From a checkpoint of a small transformer trained on Wikipedia: MLP 1024 squared ReLU, vocabulary 8192.
Each number is 128 + 32 x the weight over its row's rms, rounded and kept within 0 to 255. Layers, rows and columns count from 0. Numbers have three digits each. The size before them is the row's rms in percent of the matrix's.

# o: layer 3 attention output (transposed), 256x256, rms 0.0903, rows 205-255, columns 128-255
# v: layer 3 attention value, 256x256, rms 0.0977, rows 206-255, columns 128-255
# up: layer 3 MLP up, 1024x256, rms 0.103, rows 0-1, columns 128-255
# down: layer 3 MLP down (transposed), 1024x256, rms 0.0924, rows 0-1, columns 128-255
o205 095:083129114105128165117111111162131102143078083065128097121073073136132156097144150092109115067173111050122099147131193078168148114163158116079085145126146138089159174189161124171148121142139151132184128074119085127151076091145142168148116169114121167112122136111149155139149116140152099165101155144088110083072099107173080129118112125122087197140081124104151098106182128077112129093117
v206 094:161137115099156102160156124131158131104131150096116145140157128149139090116125069144132142174170134110068063034110086127089120164132144121084026126156087216132112153166170146192101079083098160175127153082102121100112101143177146154088120121117115127134187097155111191155119117117045168099131126141064163122092107110132134136112132106137108093077104149151138142114044119192162087138088
o206 095:068156151149099160129170143203156114145176142155108109169072097131129102107106111147156132090129162123074124153143201086138223051157168140118143134114087129138105077168163134163130170108092140079197115111134156077162180039127129152090176153119081165159141129122081129080100079179096152155139144120121114134093056071065146144134079189121103134161065118159120091132130124169121183102115
v207 075:094080098129138183118132114130132190183066152094146100114105124136109014146135125133142109191079144108116106078100142142119136133084138158179116098123161157179133150110152140156141168106102103130137112163090167134073117129092159104016160112087112094152168150104105127113113153142122107152108156146111047116114094135130112121103120113174097168147161139142183132046130168115113178122145
o207 085:078154142110089116151154119142164127209161145150093141205112111173065144127120203135150119184075102147066111130111167148112146112108126075160168229116093087080113118099146162098111182101126129072156138115173162125046208040140176152166093066099092106178182135159097135095151112120091115105083104164119103129131157135150112118144177106100134109085106111118091114098107076163113151140121
v208 111:103047090148083122073090075167171158066159072165143113191145131139114101124118171130167128122151102148117082196124117073115140142124160075125095043149114158116179162139138148169132105122103108144184142176146133142154177158198116134151157142142113198150109180152125116098176132129090187113111118140169179135141120151148068115108115110132136119135157194115141148163109078104186135143148
o208 113:123173136198131142108139117103139131123149106112141124146094065116115138126122116158148128123140110110109181131115189141134102143151080094150137142203136163080116149157140088178136106150157116108139146154147083111080150200167163120169148177135152142104094163117123146091094153133150104170111152139150107121168104122096112110109117142105133124104151139084089118138125133106116115154085
v209 095:137162156153146147120087103124122115161184139200115109136136156133119123169133071072131136140086118171081166180171073098138120127177110162190158157145155091106163119113050134146114122153078139117167114144122082154079157122126122134118062138099123133134145129087125051109091139101129127138134129136152056148127079114146208092102130195119162113152116096129148176139089131154092128150145
o209 097:117098156135160122121116159130129095093105134106113132138157168125114074131176128089182068049144141099167104140134154114116097184113187161073099166220180129138119112132123127130140125098178138143166169156158088170157099067104152126132146179109138122077185058110187167122119181055155174171141150106130160135153100158130080124097119156143130121198168182164118169091078095140166096186135
v210 097:179171122153154137097182103116111124102121140141083144162158132139153119109110134176134146105150159147213086127078138176104128177104143123100137164088134082168101112134147139077147050116152184120113111163193161170187124132085121112111141116124085128109144101103119127118085117089126122123113143130119140148094212154134076118138099099163073091120057072153091129104088125114120148144153
o210 092:137129187101156108125122178155106070137106169156167177095124140165186108096134120132080088189126107128099106155180134166114174097147108065115125105080089159136072114123167095129121060118110126133127137133107131125103142122132157135152120136106155120034111099113115142149159067144075138125136091202128138108140125113106155121136105156121085132205121146127116092163093154097132125140138
v211 111:160153135123186101128074131144112065122189117155139125125114116087113168112127116047143139000147119164135189144157090162122137117048119094207174074133098092212133113136090110114136127141096098112111153155133136129108083121142114155137106141133132137098114129142140118088147130118097172120129122153197120139124110141099174133151143159118150141149151070150069147169113152124112097138155
o211 108:126069167124140168137144110117123141078079129139153133119167164109120096138104070121087110138157164108130127127189160152138070185159139124103080117185118147103106124162142121167109110119141125143146110138100166179181137194119125120166135194107131061099172082131078191143113105117171066138197154155120176152118139122141074163110140135066121094146121153117127144145091154097115112148153
v212 109:084131047096075155086177104116137170185131148112160089116139144197124099124088076175168127200139139148108068113105090136141146146152109160084087163116177134145137136140125157146154079147079126158127124142141098177176188151078126126133121145074153146141144070132102159154157113180180090142099149125129116134122155111159100116143139061164089115139119109146141141097086093152115178119143
o212 105:059101200129114146155117105115144078167147138164142138065189134142136141090159134163169086122090164107085192063130170153165175120170115120117118148169110139152138149120183092106167120092125177144196163130088081096141138113122136117118118112162103077142093171137093171131089157089131108142117204094120173131112108169103177126088149108115078138122178100135108195104094131130133123116062
v213 111:168204165106132097142118100125128160145104104200117137089183104126141179149108149094089120107098133049111182125105158115154104094175105135094152175132145134126101041129091128125119185110164162081129109072097185078115157102112112122163046109152145136138133103097151096157123129134158077061109130124103075105161144143125174149137114142128143142141090093115152100060144127106128122091075
o213 112:093158130123141079146126164148094129095142144092097126114132189164093085152114157136140120094112125164103069112179041059110119164067144157124043138058112086136152124147135161159114152127193144107097133100172194160109077119067108135121090096132117086149136101155112144122135110104069203117084119116107167109134139117162125137140130111135155113153141138119150136113092161147132118153129
v214 120:204082177121177137114186068100110177075107100105164100146153090103134163128119129138120123142145169103180161106159159145074102132136140101215128134155163174095183048107097137172109098115125167122107164072204121164098116109126088170130167105109147115109126114103156142120133132150123119074128127134099089111151159108142191143169158144134127145169117109111191100050139157115159161151130
o214 111:112158189152175161151071153152127126147166114152095089129130225088112071075092111133150112147129148126127105049116108178167123111077113146186180090135070136136084177128118092100140104101132190129053113135092096084142143150081128117107131139127128150108116094096113140115121086174092108125149124125162149168166121117040117101151141093155100127148156153142177148088106179162179121141085
v215 108:085136206109039115166181142113131117138108130150145156145133137142100188142101063127143183137175177151177140097139154086072111140132096158077107144148079127093098111136160092153135152135181133131173139079143139183125087126105112126198125105116168179064126111099127175139118131151135143132121129154088172105116114129142185129113142109124062107162155149151118112154115182112107087126092
o215 106:133105114119136101117082085152149123144157112121099097121106107070101125143114194059061125147097109076125144160078174146176158094080116118095114070088208152161135161101157170069093107128115139163094110171077132102125067128170140116142143192164082192088149136179124078094191132105111177087098141155144124178126155113127138091121142174137076148108110103113105156155164134070154117111131
v216 090:139073160148079131085179023131189142073105098145149101101143100122119158120147182170124093118100180186173119064102157125150108099102104091154151127153132128068122146091148133116133124172099152190138111105125155127134176129138121141062114161130162215086120116138155124121168124124122128160136125200121128120133149138103094143090121190170067100167136163125112115110181157101108134125127
o216 085:106145055166138099102132111085178152116176089049158127151133121072139107098103138112155100109076120050092131165111086129162126085130117145098129151138151143172064140108166163163167088110113174112132069193137136152114145122144156111098126127127119121172129112155147135163106155150125100099132110101189091099163195145111123128100221132191112122121130089076161184101136125094177127120084
v217 102:200133196117094131116128183173138161168175103152082084103147123093098153129193125115100133083113155085113187188136134155157118113083120076129071075120135088070170117117126131135104100081127122142155120146126078092130155110245132153128100175165186163124070117150113077134109127139174151143149105145173148137147106113103121125099155129136190115115175066088154146151153143095117124143158
o217 100:142187085121097122135072106156140155079097124101115093156082134099094112130139150127135141123155085180124116168135143128137139120061156132127122101126188157110103208210110134143139109141127110116126110162130139219110133145109067130102099180137096153132189106119155101110089125150146186129108068137117036148181178126108113073127136135148154122146074155052194099110140150080081147114134
v218 118:182157129078123101193106115118157156114157171143171154130118149215102093164145218052153140109105098026068137133157134121128125130157144132100141169153107179059091226106098142146128152116122120139159130150096117101141137152166130139078082116118188155137135171067121095141151141121112113122136154119154086145126095097118180142115157145125149091132121098142132078099114144118108128107134
o218 106:127166115161112160189096132150135165108124120134125122130097139106100086182179151139109123098175090078117065166171123119128112149153238133100149146166124135102164113147176105118163137101098173058131141095101120125143103151138149140153123117109134124130143079111130113107149134144122142162172155091092128111152134138152098163131107129129103165151076175146128105199128144129132136129124
v219 104:155147158181104117094074096143132099057142142185195117130165112129149173147150133062135138097165099126133189142156171105091137098096092122120202070128216087148116104131067130185163140142149093113152160167167146189166103147107133129155106151149105109125069139087185075105092141042125143145132146135142119124121128153104167118125108164126122137139124117062118126125102141155054154135142
o219 109:136086102062153104054094124101139132098141123094168087142200130143124148127118164080168073102132083164152124097166089123090095196158154069191164085168140111155145143165083155133154131174153160132090134162127077163134118109084141143184109149153203133125151150142138114046131154101141081155104082156148128143156181125167140131087152143168117182131169121114124136131055110171117128169167
v220 105:112135099122061054174171157117149130223139129144125178161076111179130154139164094178135140144148139141067165195147090104133110129099115155104158121090146110116157146129154135110149110162120086095132094167140103185176111167129147152133127116184110116157078131123104162100156136091105156177118176098142192144093126075095073090117154150138138147102118119110094179227123107165136154114132
o220 105:115093092100111130068143114124157086125088146064138161107099071137102131081133114131112112095146072068125076166088162111091169150130114164080108119101122161137173125145172127174097100130156065164147114096131110118124074076139132169183154128151120148138201126127139173149107128169126167148127118118091105103086156126151136113129128153128088125132131111129132106113190111128119080099125
v221 113:135130204081105117129151106112143081079121144152125118181192136201144210158168155101134142138195117161118093091152152126104102188097127131102139187133095107123115155144113131147108101144151139115119128133185194153162114113117110133131154139121160104096133083113175188139086136100120088138140104149079166135127110108088120090161131142128096103137060132142087066162124153169117080114128
o221 117:128090134121224119120084158086133097120122109106152139117123168133158125126127058187114109130139117142159176161131153129103178098150087075111097120099056077075155140049129127129090106146113150125117066141128121153164083159129142104154111190107085181138080122168177110132173135202084090116143152101142120098120152164129148134140168092169140103121160083131172166174148129169151073131157
v222 096:159165127087187155106091140142087079135156146182111141152138078080125232152137173106128147096122116177121123187112107081085128147171114095151200118115116064130097133140116112107135125099158140125133107121144111161138127101083144155113089117164117087138127120153155078115149125056125117115123131144143147151106114109138126132120151181097144106100130150106096101170127105172077115112140
o222 099:199130140099132134101110120125114090094135145140151128120134176077139089134160074106133094079148178074200134165108107085143134156173146161106110081160151135169150145120109093126178135155162114194043097142121094187197115127125107145072152191121167167081118105125163140136139145049187126129157137082095181109168122153097138080118082148144131142156139157136161155133134140085175088183151
v223 123:105111155109176162121054149141087160178120087131091205106164136155104088124134114139179130150116067093103065137111179104147156103172149104113064144144092174134127161116102103142108151096099156170166097159091097137120151109136112115138178139099163107093081102060148141111147084159163127177144109117130143178153099125147135167117098163154104171155132153119160150142155150179145121125098
o223 119:144189108176124156184175123068078108123080141153097114116136101084166166152097137115199121136116176131166219128122154100077049078145154139118092110142127139109107151162127128090126138170144076097115131113156160110086101105105147116096078131158128151117110114153112079085159118173127173048160113127151146129187106114119147118153085104121174128117080142173134137128168168097120158167162
v224 097:196151120169097147157102122135121141167138147121114147128114114113132133119110222109145118110117152107201127168129143138121120171128139120081114138093077214104188174111133113158053098075137115157079135140096127074151127085128095130137156098127217106113100122130125153153157111185139089094149131130176100100151131137150150168117116105139109100168125113159166156136114133033080167107142
o224 096:125087169143198099161154142121120130153080101093110091104121183065142092122130070119072176106103129136094112088176137117153115123137151100174145091136142138079098145135132091145147191095145134129101141115145169192144142158175146097132092160115112103109104129164126128077146117144131131076203137071091130147181053067115103132144087117107186130123109170133135049142144187107178129124119
v225 104:175157138093213126105074125143115124129132074170103132138153136079142162081110155123158106078107137110211097103139197166152140129128105078120144140089090149114112155109092150129109108155136185111131121079165070083158203137126136131113125140120172125102164130098162165136173141132109125133127113125132094144160164122124134129125104172132152158141202111157169099124203122122040171130152
o225 099:156129184169166078140130155083127142117145180145157102097145190081175086150160082146165162186129131179142117156145094106083082175134132121106085049156127102108046075114136071134147117082126145141108145094096136195158106139087143114175132113122095089111118117157174177154120142121153145137140102132079123121130096131134171115174103096167143144068194179082094160156100180106190083129117
v226 088:120123121150167191079113134145119107101122135210074177086129097155113130098110046158110121123166137134161092108110102200113171136125120127149153126070114102190116121117129165153172107137154114129131135118227118107205141091152138094144145191117128195105126084090148154090100109119114113172164125124137144151142204132115090124124144132114095171140146073150146122101168127139153169122189
o226 086:133124166126121107151153132147105070136088146125191135087133185167184146143121090090122144143091105177142131160125128126094132157158139109157114107147094146118144088177192060115147141095109128165096142131089093178071153205072117103152104120120120083109131170118138106196128086100176112100147152139123118065160081201204175117141128121091159087132191168101128165156051116122132129160085
v227 103:089127136143121046136069221126142145137148166156113146132090130142088213138075163151114115123136087136073138197106141124139170127159142150085126090150142126164130143129128081139120172128152126109139087149114166079132121122127128092166184132152137120116134164085099113125115145157125141153148164114188137114123065123123085146115125142119123169110134181153063193134156115125108119146138
o227 099:128113147139119169111165080109099143084148083163132116122116084172192150075101107089105094103117131143185168111165120141170103099136125119067073147093119097126207087143079121140067114147152060172166162084151153148099167146171152101120121131144107133161148132140153153114108151098148145108123098132132191095102135155132120151137137139117159163094107151095118126155150133114116157108107
v228 117:112179140143055149129144171141116148146143085154110119063126116155135074111177206074114138161108127050075124104131083119185117082160138135157084128116137143065086121104206177123112151108082128145153130117085066110144176136179149099082140115163183185115131163188132103127160123162125188122145127137078093123117063117163104168123134125135131113114158136090195136083129097142129148112151
o228 115:126177126145089098118088099184166150088079149088148123168110132135087087119108173144137083108128152098096158102136175100090149163164109146136123170137173139169132181166168200092118172061103074110124149143110143212113159084109092119096133112141118117118178127088161104162083118123102148139123141109094147142101128151140114136110066144140109096138104112105100056128111113089106149106121
v229 094:167147138137164152117108103100095073139129088122134129130126112058146166119140161118194114098095146122188169078119093112129141109178143078158158119063132154138139156115100143116124189189143164105018120111217085140139149109080114124075137098153159091137108113110140180168142129124118121105118125113123156134125169125099205072138087151158113126163118121137122080125124083098090127109169
o229 094:142089179102140070148181150070109136105118157121155143119127172145114107148095115149118157159129136197075120169114109124090090134119124139165146035115122057117075056099114080151132102075131110154133079150101204151133127205155194105170138129138102161136139103129102107144142086173146129120138151144131166085122133123129113126172168106116161078079144169137142162163157189158139110192121
v230 101:098101114089189158129100107139136114105094091101101071148113150116123117078139102138132136095102125178197070107101102140162144124149079112176121085116119082104105092101140117104154148177114130110123127142160078156132143104117157120101134107106097106155182143150155130114134134094125112164110092120141141124110121163132085127151107181164092116149171168132177091183157081112123183093135
o230 104:119179073149080092138151136138170126165131151108139196109080121145124157136124139109135167094095114092127147132132130124158100133154120180086120156143168142127071148093084104108140114079133180102133138181069093143132227141124187149184128114146114095108142160142109144169084169100067157066075108176142181099161155168094200091110110149084143090061168131068143179153107123035098117200108
v231 108:206103127058159179144174085102102210137114100081130112191140091129166165133097121168171146096112124122146117092133098107113077120123133094129106159155166118079093099133131136076148091077177169096091159115126101215138176144121123149143141125138068081171110109113141139120093100120070136132107121141122130136101141131165139144111127068152129097114117089103151091113094124150183151137125
o231 103:149188181105152092170139171068108076125126141100085117136118197111102149124135129099134068126162185133130126103159125143093120075090117114171144126142103187153042129083161140137096119186100123133091105090134131071152114122107140171126088151107128146076119125122134135135157108195155109146141060159141096181133128125080092069160161082147069178213130133163208144115180126117114122122150
v232 109:151120148123067139147092096099155154147123137120122146120142130125124119145136112188127138176167203117125150066102169075081075090185096102126151178171126150129071090173132161087102131084173106138172131101099155136114183157111118122180100100117156105132101108110106112143162131122105124078110131157058145119135181109162139155136081114120084081153107157087166125098106128107093168144094
o232 109:150143115098140117121157096147149087218177135127088106125123145103129140120133126055113119115116096086149129125101172150171192108058143101131162115058122176154079182050096201116120064090098143116092165122109136127179096124132114145120097129178086148090090123100170143080108174131108105146134132137194111127087147122093127062132133165188101166140161083137117165098197122078108120093131
v233 095:139168092209139103159124156140118118050171101199127130072128092153150122146123208083146119087138135055128149164137147143133141098137095133088075175063170074202089096100098117132117160172147118126087100129114124114140119111182148126110126134116202189153086102102100105116169126139152074188160140160168125131102119155125133154126168177125121098128177058166139132102166107097071124130112
o233 093:167060139082136120102090099186162138054123123114108099138098133131156119095136120165071128109137097135155123139132124151127098107094157183150154120199088104098154173173133124117107095158110104127106123137208101096104116100137095158107118129136116125167113125127174074127143169097149176123138139046060095148105105111188124181174156119148229155062090188110084077139118135139155109030143
v234 105:123185128172170073131115144123144132092186135209124177094149143177159216187122178078140122133127102124075144190083147088116144092180089151077121151095106081162120108131085156100112116148122152137164112156069157097131103160138121120204094095110178150116182139174119108117172147145183121145155125130175175128112098118138101097124133138092132112127175106156146169162136109130061099140092
o234 103:156137113148111136077095099101120127102104165105142103139129103129099134065119090141103092071137104099167123191142164197161149191090173158093086125152154099159179165171111102127143120145120107141106119120201094150096127097131170117089101128178113134146088160113153097109058189067142115130164208071123154118110118127182129136142080154142205150143098140116086168132142125108170097085162
v235 104:128142144098197201082124176152096085167119118102066123122177129110126100086155134132131117043075093086101036118149145107158137137158141122138059087113160132103143176140144109063150072120087163181075131094136009165108135118195122163120150170139067048143098114085126109098132117109102103222166134125161127176169141149135142149120137142138162153098104179124123101100109147143162080108175
o235 102:091178122101084163182176137133105161111085122147125175138112140143085129206143112163191105201129169179121180109147121112037112144174169137138151138220184104150115109146163151105156165144130071140120135108114179104079161156094099109125128121095129114128163092163151093140155120122176145095114085109081112113134090079115098130176121081145131065119160133189185119123102138143088128161145
v236 092:123195118189130149125121134098130138157148112209100125132067131173117118189182161152086128087111115104155152192138122075139102161217117136147109171061126136163146173134105168123126134150134166107166140178130188146124092116099127123212122085164110111136082173131139194118146130105150062120137170132202146131143142156104138109125172108081125136151095074130078199108152130119098138106143
o236 094:185093175087141154137121073162135128154099106144124120081149086175159141122174154151057120110106115075103163156157105095103124174099071115132115132098143133077118105171122117102111124172151076142185161117128162108144104179108129081165112130152127161096093161076115081139151134130056215164101139128090131104106081114073115090105137131056151126122114132112178106173124173170055119105177
v237 089:131116111108124102133124140131169185137136097137109103233091146158141035127122146111168141147128177150137105169123138093137120130099108142155103093102167127107134173095124157095116066205123118120121165138105132149132124174146122115163186083120129130127093147112126102106139120136033122137081140098165098120071042128149082122154149082143098143140133094130103116122075076134095104146116
o237 090:105120182066133100121091104127098099182148135169137143100145121128104138127094144155124106122155131140164139095143150194211135164151079135141170168165079133069145144161110089097151130123094124127179197111154120080174146125142141213134104097169158142087149167088116146093160134114096169179121178136152168107066112103129128149136109144091158132102105152148128111174100128154136150124157
v238 099:183141111115091133136130124123084144209142098138119118103147136170128149134161108193092098098117101126065203127119104099166122120046121149102145128122115097129155119152082139067134173157093126138114146105104137147148168148082126108141074121076164072142120124112115082135149108113156141140115135142071113148141088095110182126135128139121145117135088074061157158138161127131091131140111
o238 103:149184101096118136100160148189110101096098139109132136142077167112090097145126176115086108130145100165138115122137123149128174128095171165137062145053174096151195118168133134059134158084123105126118150089117165122152080083116123152182149142183158211130162143128169146137118088144114119138173130166146130111077145140115078075109156128109088126153095120110137089129180090147151077063172
v239 111:109102101075141090123097139117135128104136097107109109101154141121142171123118135110173110123072152124164118132114192138151147107193150098133150146116125121056146149088127109127132102127153157080109152134175083150156185099091104146116145135145147122095140092094172143162131131123164205089132113160103230103130181113141058127130072155156120123120106163191165109139186155151141075131093
o239 104:074131090133142126117172172098160112135165115065121131089101160112187177142087083078139089142122153111153036120165208155164152070118149108069130109122138127127168167119111114176168120151117144082121088127177089140184145124141153126126136118144104173126106091119130120124157152156144128081115155110126142064074128159117172137155142131145143110148196141146080152176170114071109100124104
v240 099:096149083131119171090135117142090096145145156074114106133125153106135101101118157145101149063107160149154144096151127124103103142112155121148118096091143070111110100124115084158192142112142139106126093083136076106160120160120161096090105209099153141116124110115122128079076123107198105145149097151120148137126170137114108170102174169159099121157204122118119118114091140115150162149147
o240 100:094120101127129123108130109143161097080110149114151115114049129143172122148098162085115192181064113100160152162133154119100111143144168115175092107134209146120076178100132130060128096176108165134123113241079115184062161117116117132160108134127106194116141124136134087083129158126161116128050062072166123147190103168165097090123145086164128094171121173128151136118095095079114148185138
v241 089:050154161121119026116117190121147096155068168122147114169086144126124170168134109115116151184143097161147149178128163078122120107160070152139179187147129082058119090130098162111143081138086106131167106132135132165108128138088139129106098090156136077128142150119131153123151134163152084103122158111104108094160138101111146123136164127069161113140103180108058161135139157158089099110113
o241 085:152135092074111141070132110105134130147168114127119096141143088139112130098142167100094093121161095078164144133098182142177156107122125151087105150067148176142142194107088157121054109100135135164117147121137065092164083095100106171134131167172132180132113131124177080169088186113082141163157132116166108142117188139167096063134100131132095163122183151163119127080193074136149110040198
v242 103:109157077102164123120079174154083056141179117159203141178127092108127133135095136096175120142100114145199120160149080177096141151072151101123174113077155098255144160117106098179082109107101142079166114150140050130153106116115150131120178193120130132100149158120111174098118123103079112158125106130150151140118146129096156118176173131146135145139175139188109152136189177120153091169145
o242 102:105050182143121143160099071109120139095112122155107046106138190127156083082094114133074108130123134118121134174098115077140098142120160080138088089220070163072111135155160128142119111180183126213128132199145146126129124134130129122125114168095109130144130068155068051156146144157194117103155105097133151143137089098140141101118145101086166077100115127139113091140077077101131120182147
v243 097:106057135133125142137145130111130129178121135093100146106142087119138110092084133169131109126156110121113071124092102157138167067096176125134062103134058210112194154129193096156100111176132113094115092143123070129131158111119153157154188099215144131125138117143105147129129130130126179154128113133083185119112134120158103120139094169124124192093156202153125124168105099133178104087121
o243 098:084172113135048144081170160151122074142122104118114134096066088097047156187145091091107106115109158129104111168130130160110147172109175048083131078114149095122131123147137174121153087108130127092085105139076175121111121213117145108138113133090104151167159166112136161102115126106124115108139186138115156088099105128126140103122178159094152106123125131081104170150189182080057136223069
v244 106:151114141132099119096189133113144151117128098145106112199160127142140122124122106171137138094123133082133116101152066092163122142096147077149140166119075116154167123180148150096138100083095238150144121138150150155118142120115100130123111117185069160120103123074170093092088119117110133091128097131163121156132165151125141144098133120132108067156035109103134163057079104122123171161131
o244 104:150123212100206117142174134142143121097116139118140145106070141130161082113132097118090111162123108126097088111181178154022116112181102135120115131093130144101106091136157073107160100179124095131093115140108116123106185142131127135134117144092131081049158111119117155149182093174125129190172142210150169095105134140110141103102101161136111143183143090160142084169125189111131115148175
v245 102:117155079114164170114072160148095103117155116165106152137186165113122044114191141113168121105076094093084092132105123103126126131102151107123116093055155094190072175127138152134099087106137135163136160182118093141122154178153100137120162161144119096143128142122182128116135092069077131163153095144190113185161128124108105144123128130160125132182127174158124124132078104147159119168138
o245 102:101116149171134139141159186089111148118070130196156129129172080143157144137095055129194096145140165160166160114126118153036110118152122129151145162187147096090144108087194076177154123141133087112137123141112141098105167138119156137113168113088097072092122164151148176131117158209174107095121127090055092121139074097067124147102110055134098105116117118142170200102139128161143134155172
v246 114:146057127123166128148143141132091062138128176144126180157088176170134151143077075114127111151154094079058144159139132169111109108100145147077132114138091125149161128161102129165109143107104131069148127162129148116125129105129148083139081111148126105110146096140124182163060117104176129134119137147111198144145187118105166085109126122120216121120099163096124138151083140157130087124130
o246 111:119059150166101199120130145137114134127141103126119110086109053150125080131189134130167127137190109124107139124137143111112166124086143049152078096127105099154158111140129155146079111171145127053159122121092152098051165142104102161141103197130076116142127146136071131130098147110144110062131102190141139091140095165131128128113156150094038133097119122076103121063183110150114071116164
v247 102:096146070095148148107116124101089135094128125157129141096143095119170158129177073075076139156116131100145188120097134091043122092177117149171148190105148109160120080157150112105119160118129154113104126113123212202123086143112138044132116173175131167144156141064138077118102117132155101124120113170045096156144139163149146138135121117135077146101105055132114110070106140178119146105103
o247 103:106156174134138077148152127113151164067120149117134132093155181168147119127130161122082187152106085202138186136149065134056098170139127129145101131065112112118117144121095136147141102128108121159086045119127111178124145080094124117131073097151123087163120112161107114143101093132077154155182137167102159129158185162157153124114155139158131137134106132191152175152048217122120177214139
v248 103:129102181216108106133090148122144062146150168169125113150102134147107144136178195140073112111153169143069189165122115101141175114115079172132124143117081078168108135132132139093134169158148113109168120125167159170178143093114168095126134113169114126133056146218151077163129157106165170148128147141126214120080096114122086107121144128150160126072130135062136166208182093169065141107087
o248 100:196151085113094104080123096125144135051103114137142099144136111109102146115106153104091090104123068129161100183181108166127180170176084135096113126129149088137187113178100118137121118139106115140129119061105105163100096127142157133164104115133136176132149135104113114136161151128109120080094143142158136100092141122197156155105114173114153176069079124131123078138199128086112147063144
v249 108:141177127170157119131099124113138143140153124153096137139102116063093085168142201061092122121108201098122195161105172133124118097104072095119124121140137139101125091137070165056106193118134119121109118082096094094135132104140129079147105136170157045157122146129105118154138138154074078101158155135203091129135132135080189170152127143125085128104109085100106149118191127098153177119131
o249 106:138183056138131102152106090208131139121133136097122123132087171136164164147120181102145091124124113050184085141150074132102100118088150181159130097142104129107158120121073133077130161215136147108121105086167144173121128096130141133112106114174161150115181131089120064137203082077119134151117073128140077183098098132124125137099143134142153104103085151131163058112113124102128069100145
v250 097:102152125099152127111078119141073097180102150142189183132107136071141124156156087141124137189094090135137124179128218108076109119158121184075067187105163123173131162139123096115113144182135115110116131120171090207122135154040153149144146109130144090102129134185084127177116124100160166178199149119180138144137131139136127151095124103084127154076175163095078134180150198198124171112058
o250 105:109096125092177164075155064091102146169063183182136082151164116095159130082183142139201132159096118098124169198096111123068192118041176171129114128132125119092109101173100181126078166201132143140137132065115132125159071114117100142114118088097172116132165053159142124171124099113102085159085101074058102174111150109114097162095155097104100161141172183172093136139172171197097125123115
v251 104:109117122170099123122129153129148117094161186170124145088100167119144071133142087119070166133120114051119200180143080108081109133233133116149102120143118166113170156147165104187090133117136109119116133108165119086078061127161112152153087133176145154145217123132155132116072152145125183134158127138129117141135133140122205138122165146109165125118153078202069128110046143148229074117174
o251 105:108107159123125133173203113148160181052070124125109110159154098161123182152152148123129127092144146130085178130140175102064121103053149057159143148114154161158106155179133199100129137165120179103183112126107116143129168166158115113104087145073106135141138123153124148099127062099151104183140146175123121136181110091140102170126116146127129078221059159099151150161054154130089183156118
v252 130:138147068170123168143059163127147086150189136119130166118111144115099089106120108136175156110137130135108105155083102102155130111160135132046082130092098115148119255143152118119139120138139079185160139185110166096169129124133144121116138152134160110139107122140118150101142126110137142166140132122212187141120138113147167092091109117145111086098174145142082182209110118148126183142163
o252 128:117127174146132147183142102083139146129091146123173085117148080102122178147140086070135170143131149124127163150129123170129130120182110052153184115234176189083096126123135107143142107104134130141118108113129072110130159100142137177127065125115110186101110142076076147109100156210185084153139143103125075120154054141128090103065131129100112166154093122119123078148166129070078170139171
v253 109:147133128129115183137116099157113086119190112067111132076063143096120101121129139114067131099093136156189188123148064135101111158132134143143146141109160115113080116114138133098145120153116107126138141160104119105120099128138169101121099162187132137117166134171147156130109149112141125128154096134172110133111171130074117175169130176131108169145147045163109090163135146189144108114178
o253 104:095107132103140129191101130153137125109078113087143080132169190120146158115162156097157105144105168120134069133154117126124168141125126080197170146168176196133101177112157158129192125170105164174133122159132110154170129064139118145095119141122129100158116109132085110119171117138120074130168104136102089162138132112088142159141120097174147133131098105119115132137129088064130144193114
v254 102:129126157140108103125104183124154159090127114204095134129127117121130121145175151093147097093124136070082129128098177097106141066138114153126117148135129115182068147151133108125085188096108096122139120182110094086125104111115144114138116098131194142107119135164113083126085136117122133145130147110114119116119154140130154109072134140114100135110182173113081161078142144168044121095093
o254 104:162127108125106108091118144161168182126109080114150131124098112083108065110110075139125095105086072130170166114130111149141132116175149166100141078105125090146172090130099147145122099108145087088094122127130107162093139049115140126080157125189152069143120177144100138132134201155099108107126115129081147093148161170136133135179120207122135156081106152155108102150096136146180122065204
v255 122:112135100138161101158136124136177098158194130111071101140104141110101105129108203121153148136121104070077088154114152189196154139068127080040128098142124154097134141120119137142139148094108142110168115153060172074137153126152120135109104145103130128154124120095083102133116139126115088085143119128202124137112105110132112140111107117124146074127126170125148144106107115088145104128090
o255 120:135152159139098146083130139148131128101117116152148199172090106149105142138126129118108094100151126161127139148127095133100136118142164137136135161108141057117143090143092101167170097195116047069104125088199130162139149093091180133152181125135113132162125133128147131064089212129142175185136148058092099104083175140161137148157115128144171196146064109175123090163137136184150142070176
up0 100:179143156127135155079104117159129147118129123170138079139188134182168112111149139098081106113158137107131154180129166140169108127061084158179090136140124122185135170160093130139149159132104157136146174121116098154187120105085141149145166124084123078092124051157116078146112109087150152154124077209178169085144149095082145097110051168175135110166089178171126174148143133142149106123107
down0 103:220138119123144151119098117153129111088144155119113156123073172121160106082096163125124092164098182155094133176123123168151125100104111175137134133104156174121158071113067174102148117162123166150127075136124107113131143136142143172091148145077134162074100171147191066141109160068126129197132159123102133089097096147161103121146080101162128164151147061113078109129144125168125074121146
up1 094:132159093155115100113109131193131153061059121141123098135137098107139183092112171153109037068156173069136129174141127091126118124158140159145127105045131146097079116142095129144156165121101141164098165150089176128166160075145101151089100164170157129164131177123086097150106112148162150129138065187156125078120067160135169150118069110143116113133156108129160077079125166121081104105149
down1 096:137131179084180129085088096132168195118145131174128105134125158049077108194125111139103148160104135076129136146164112132113130116113121070117133086093166046082102115123066115155112175166123124097135122086117165100162183135149130139031097139159110154100053090109098142105170108103164105100123120136138120131189150096136178123088106203093149137084143117069152101110115123158092142103150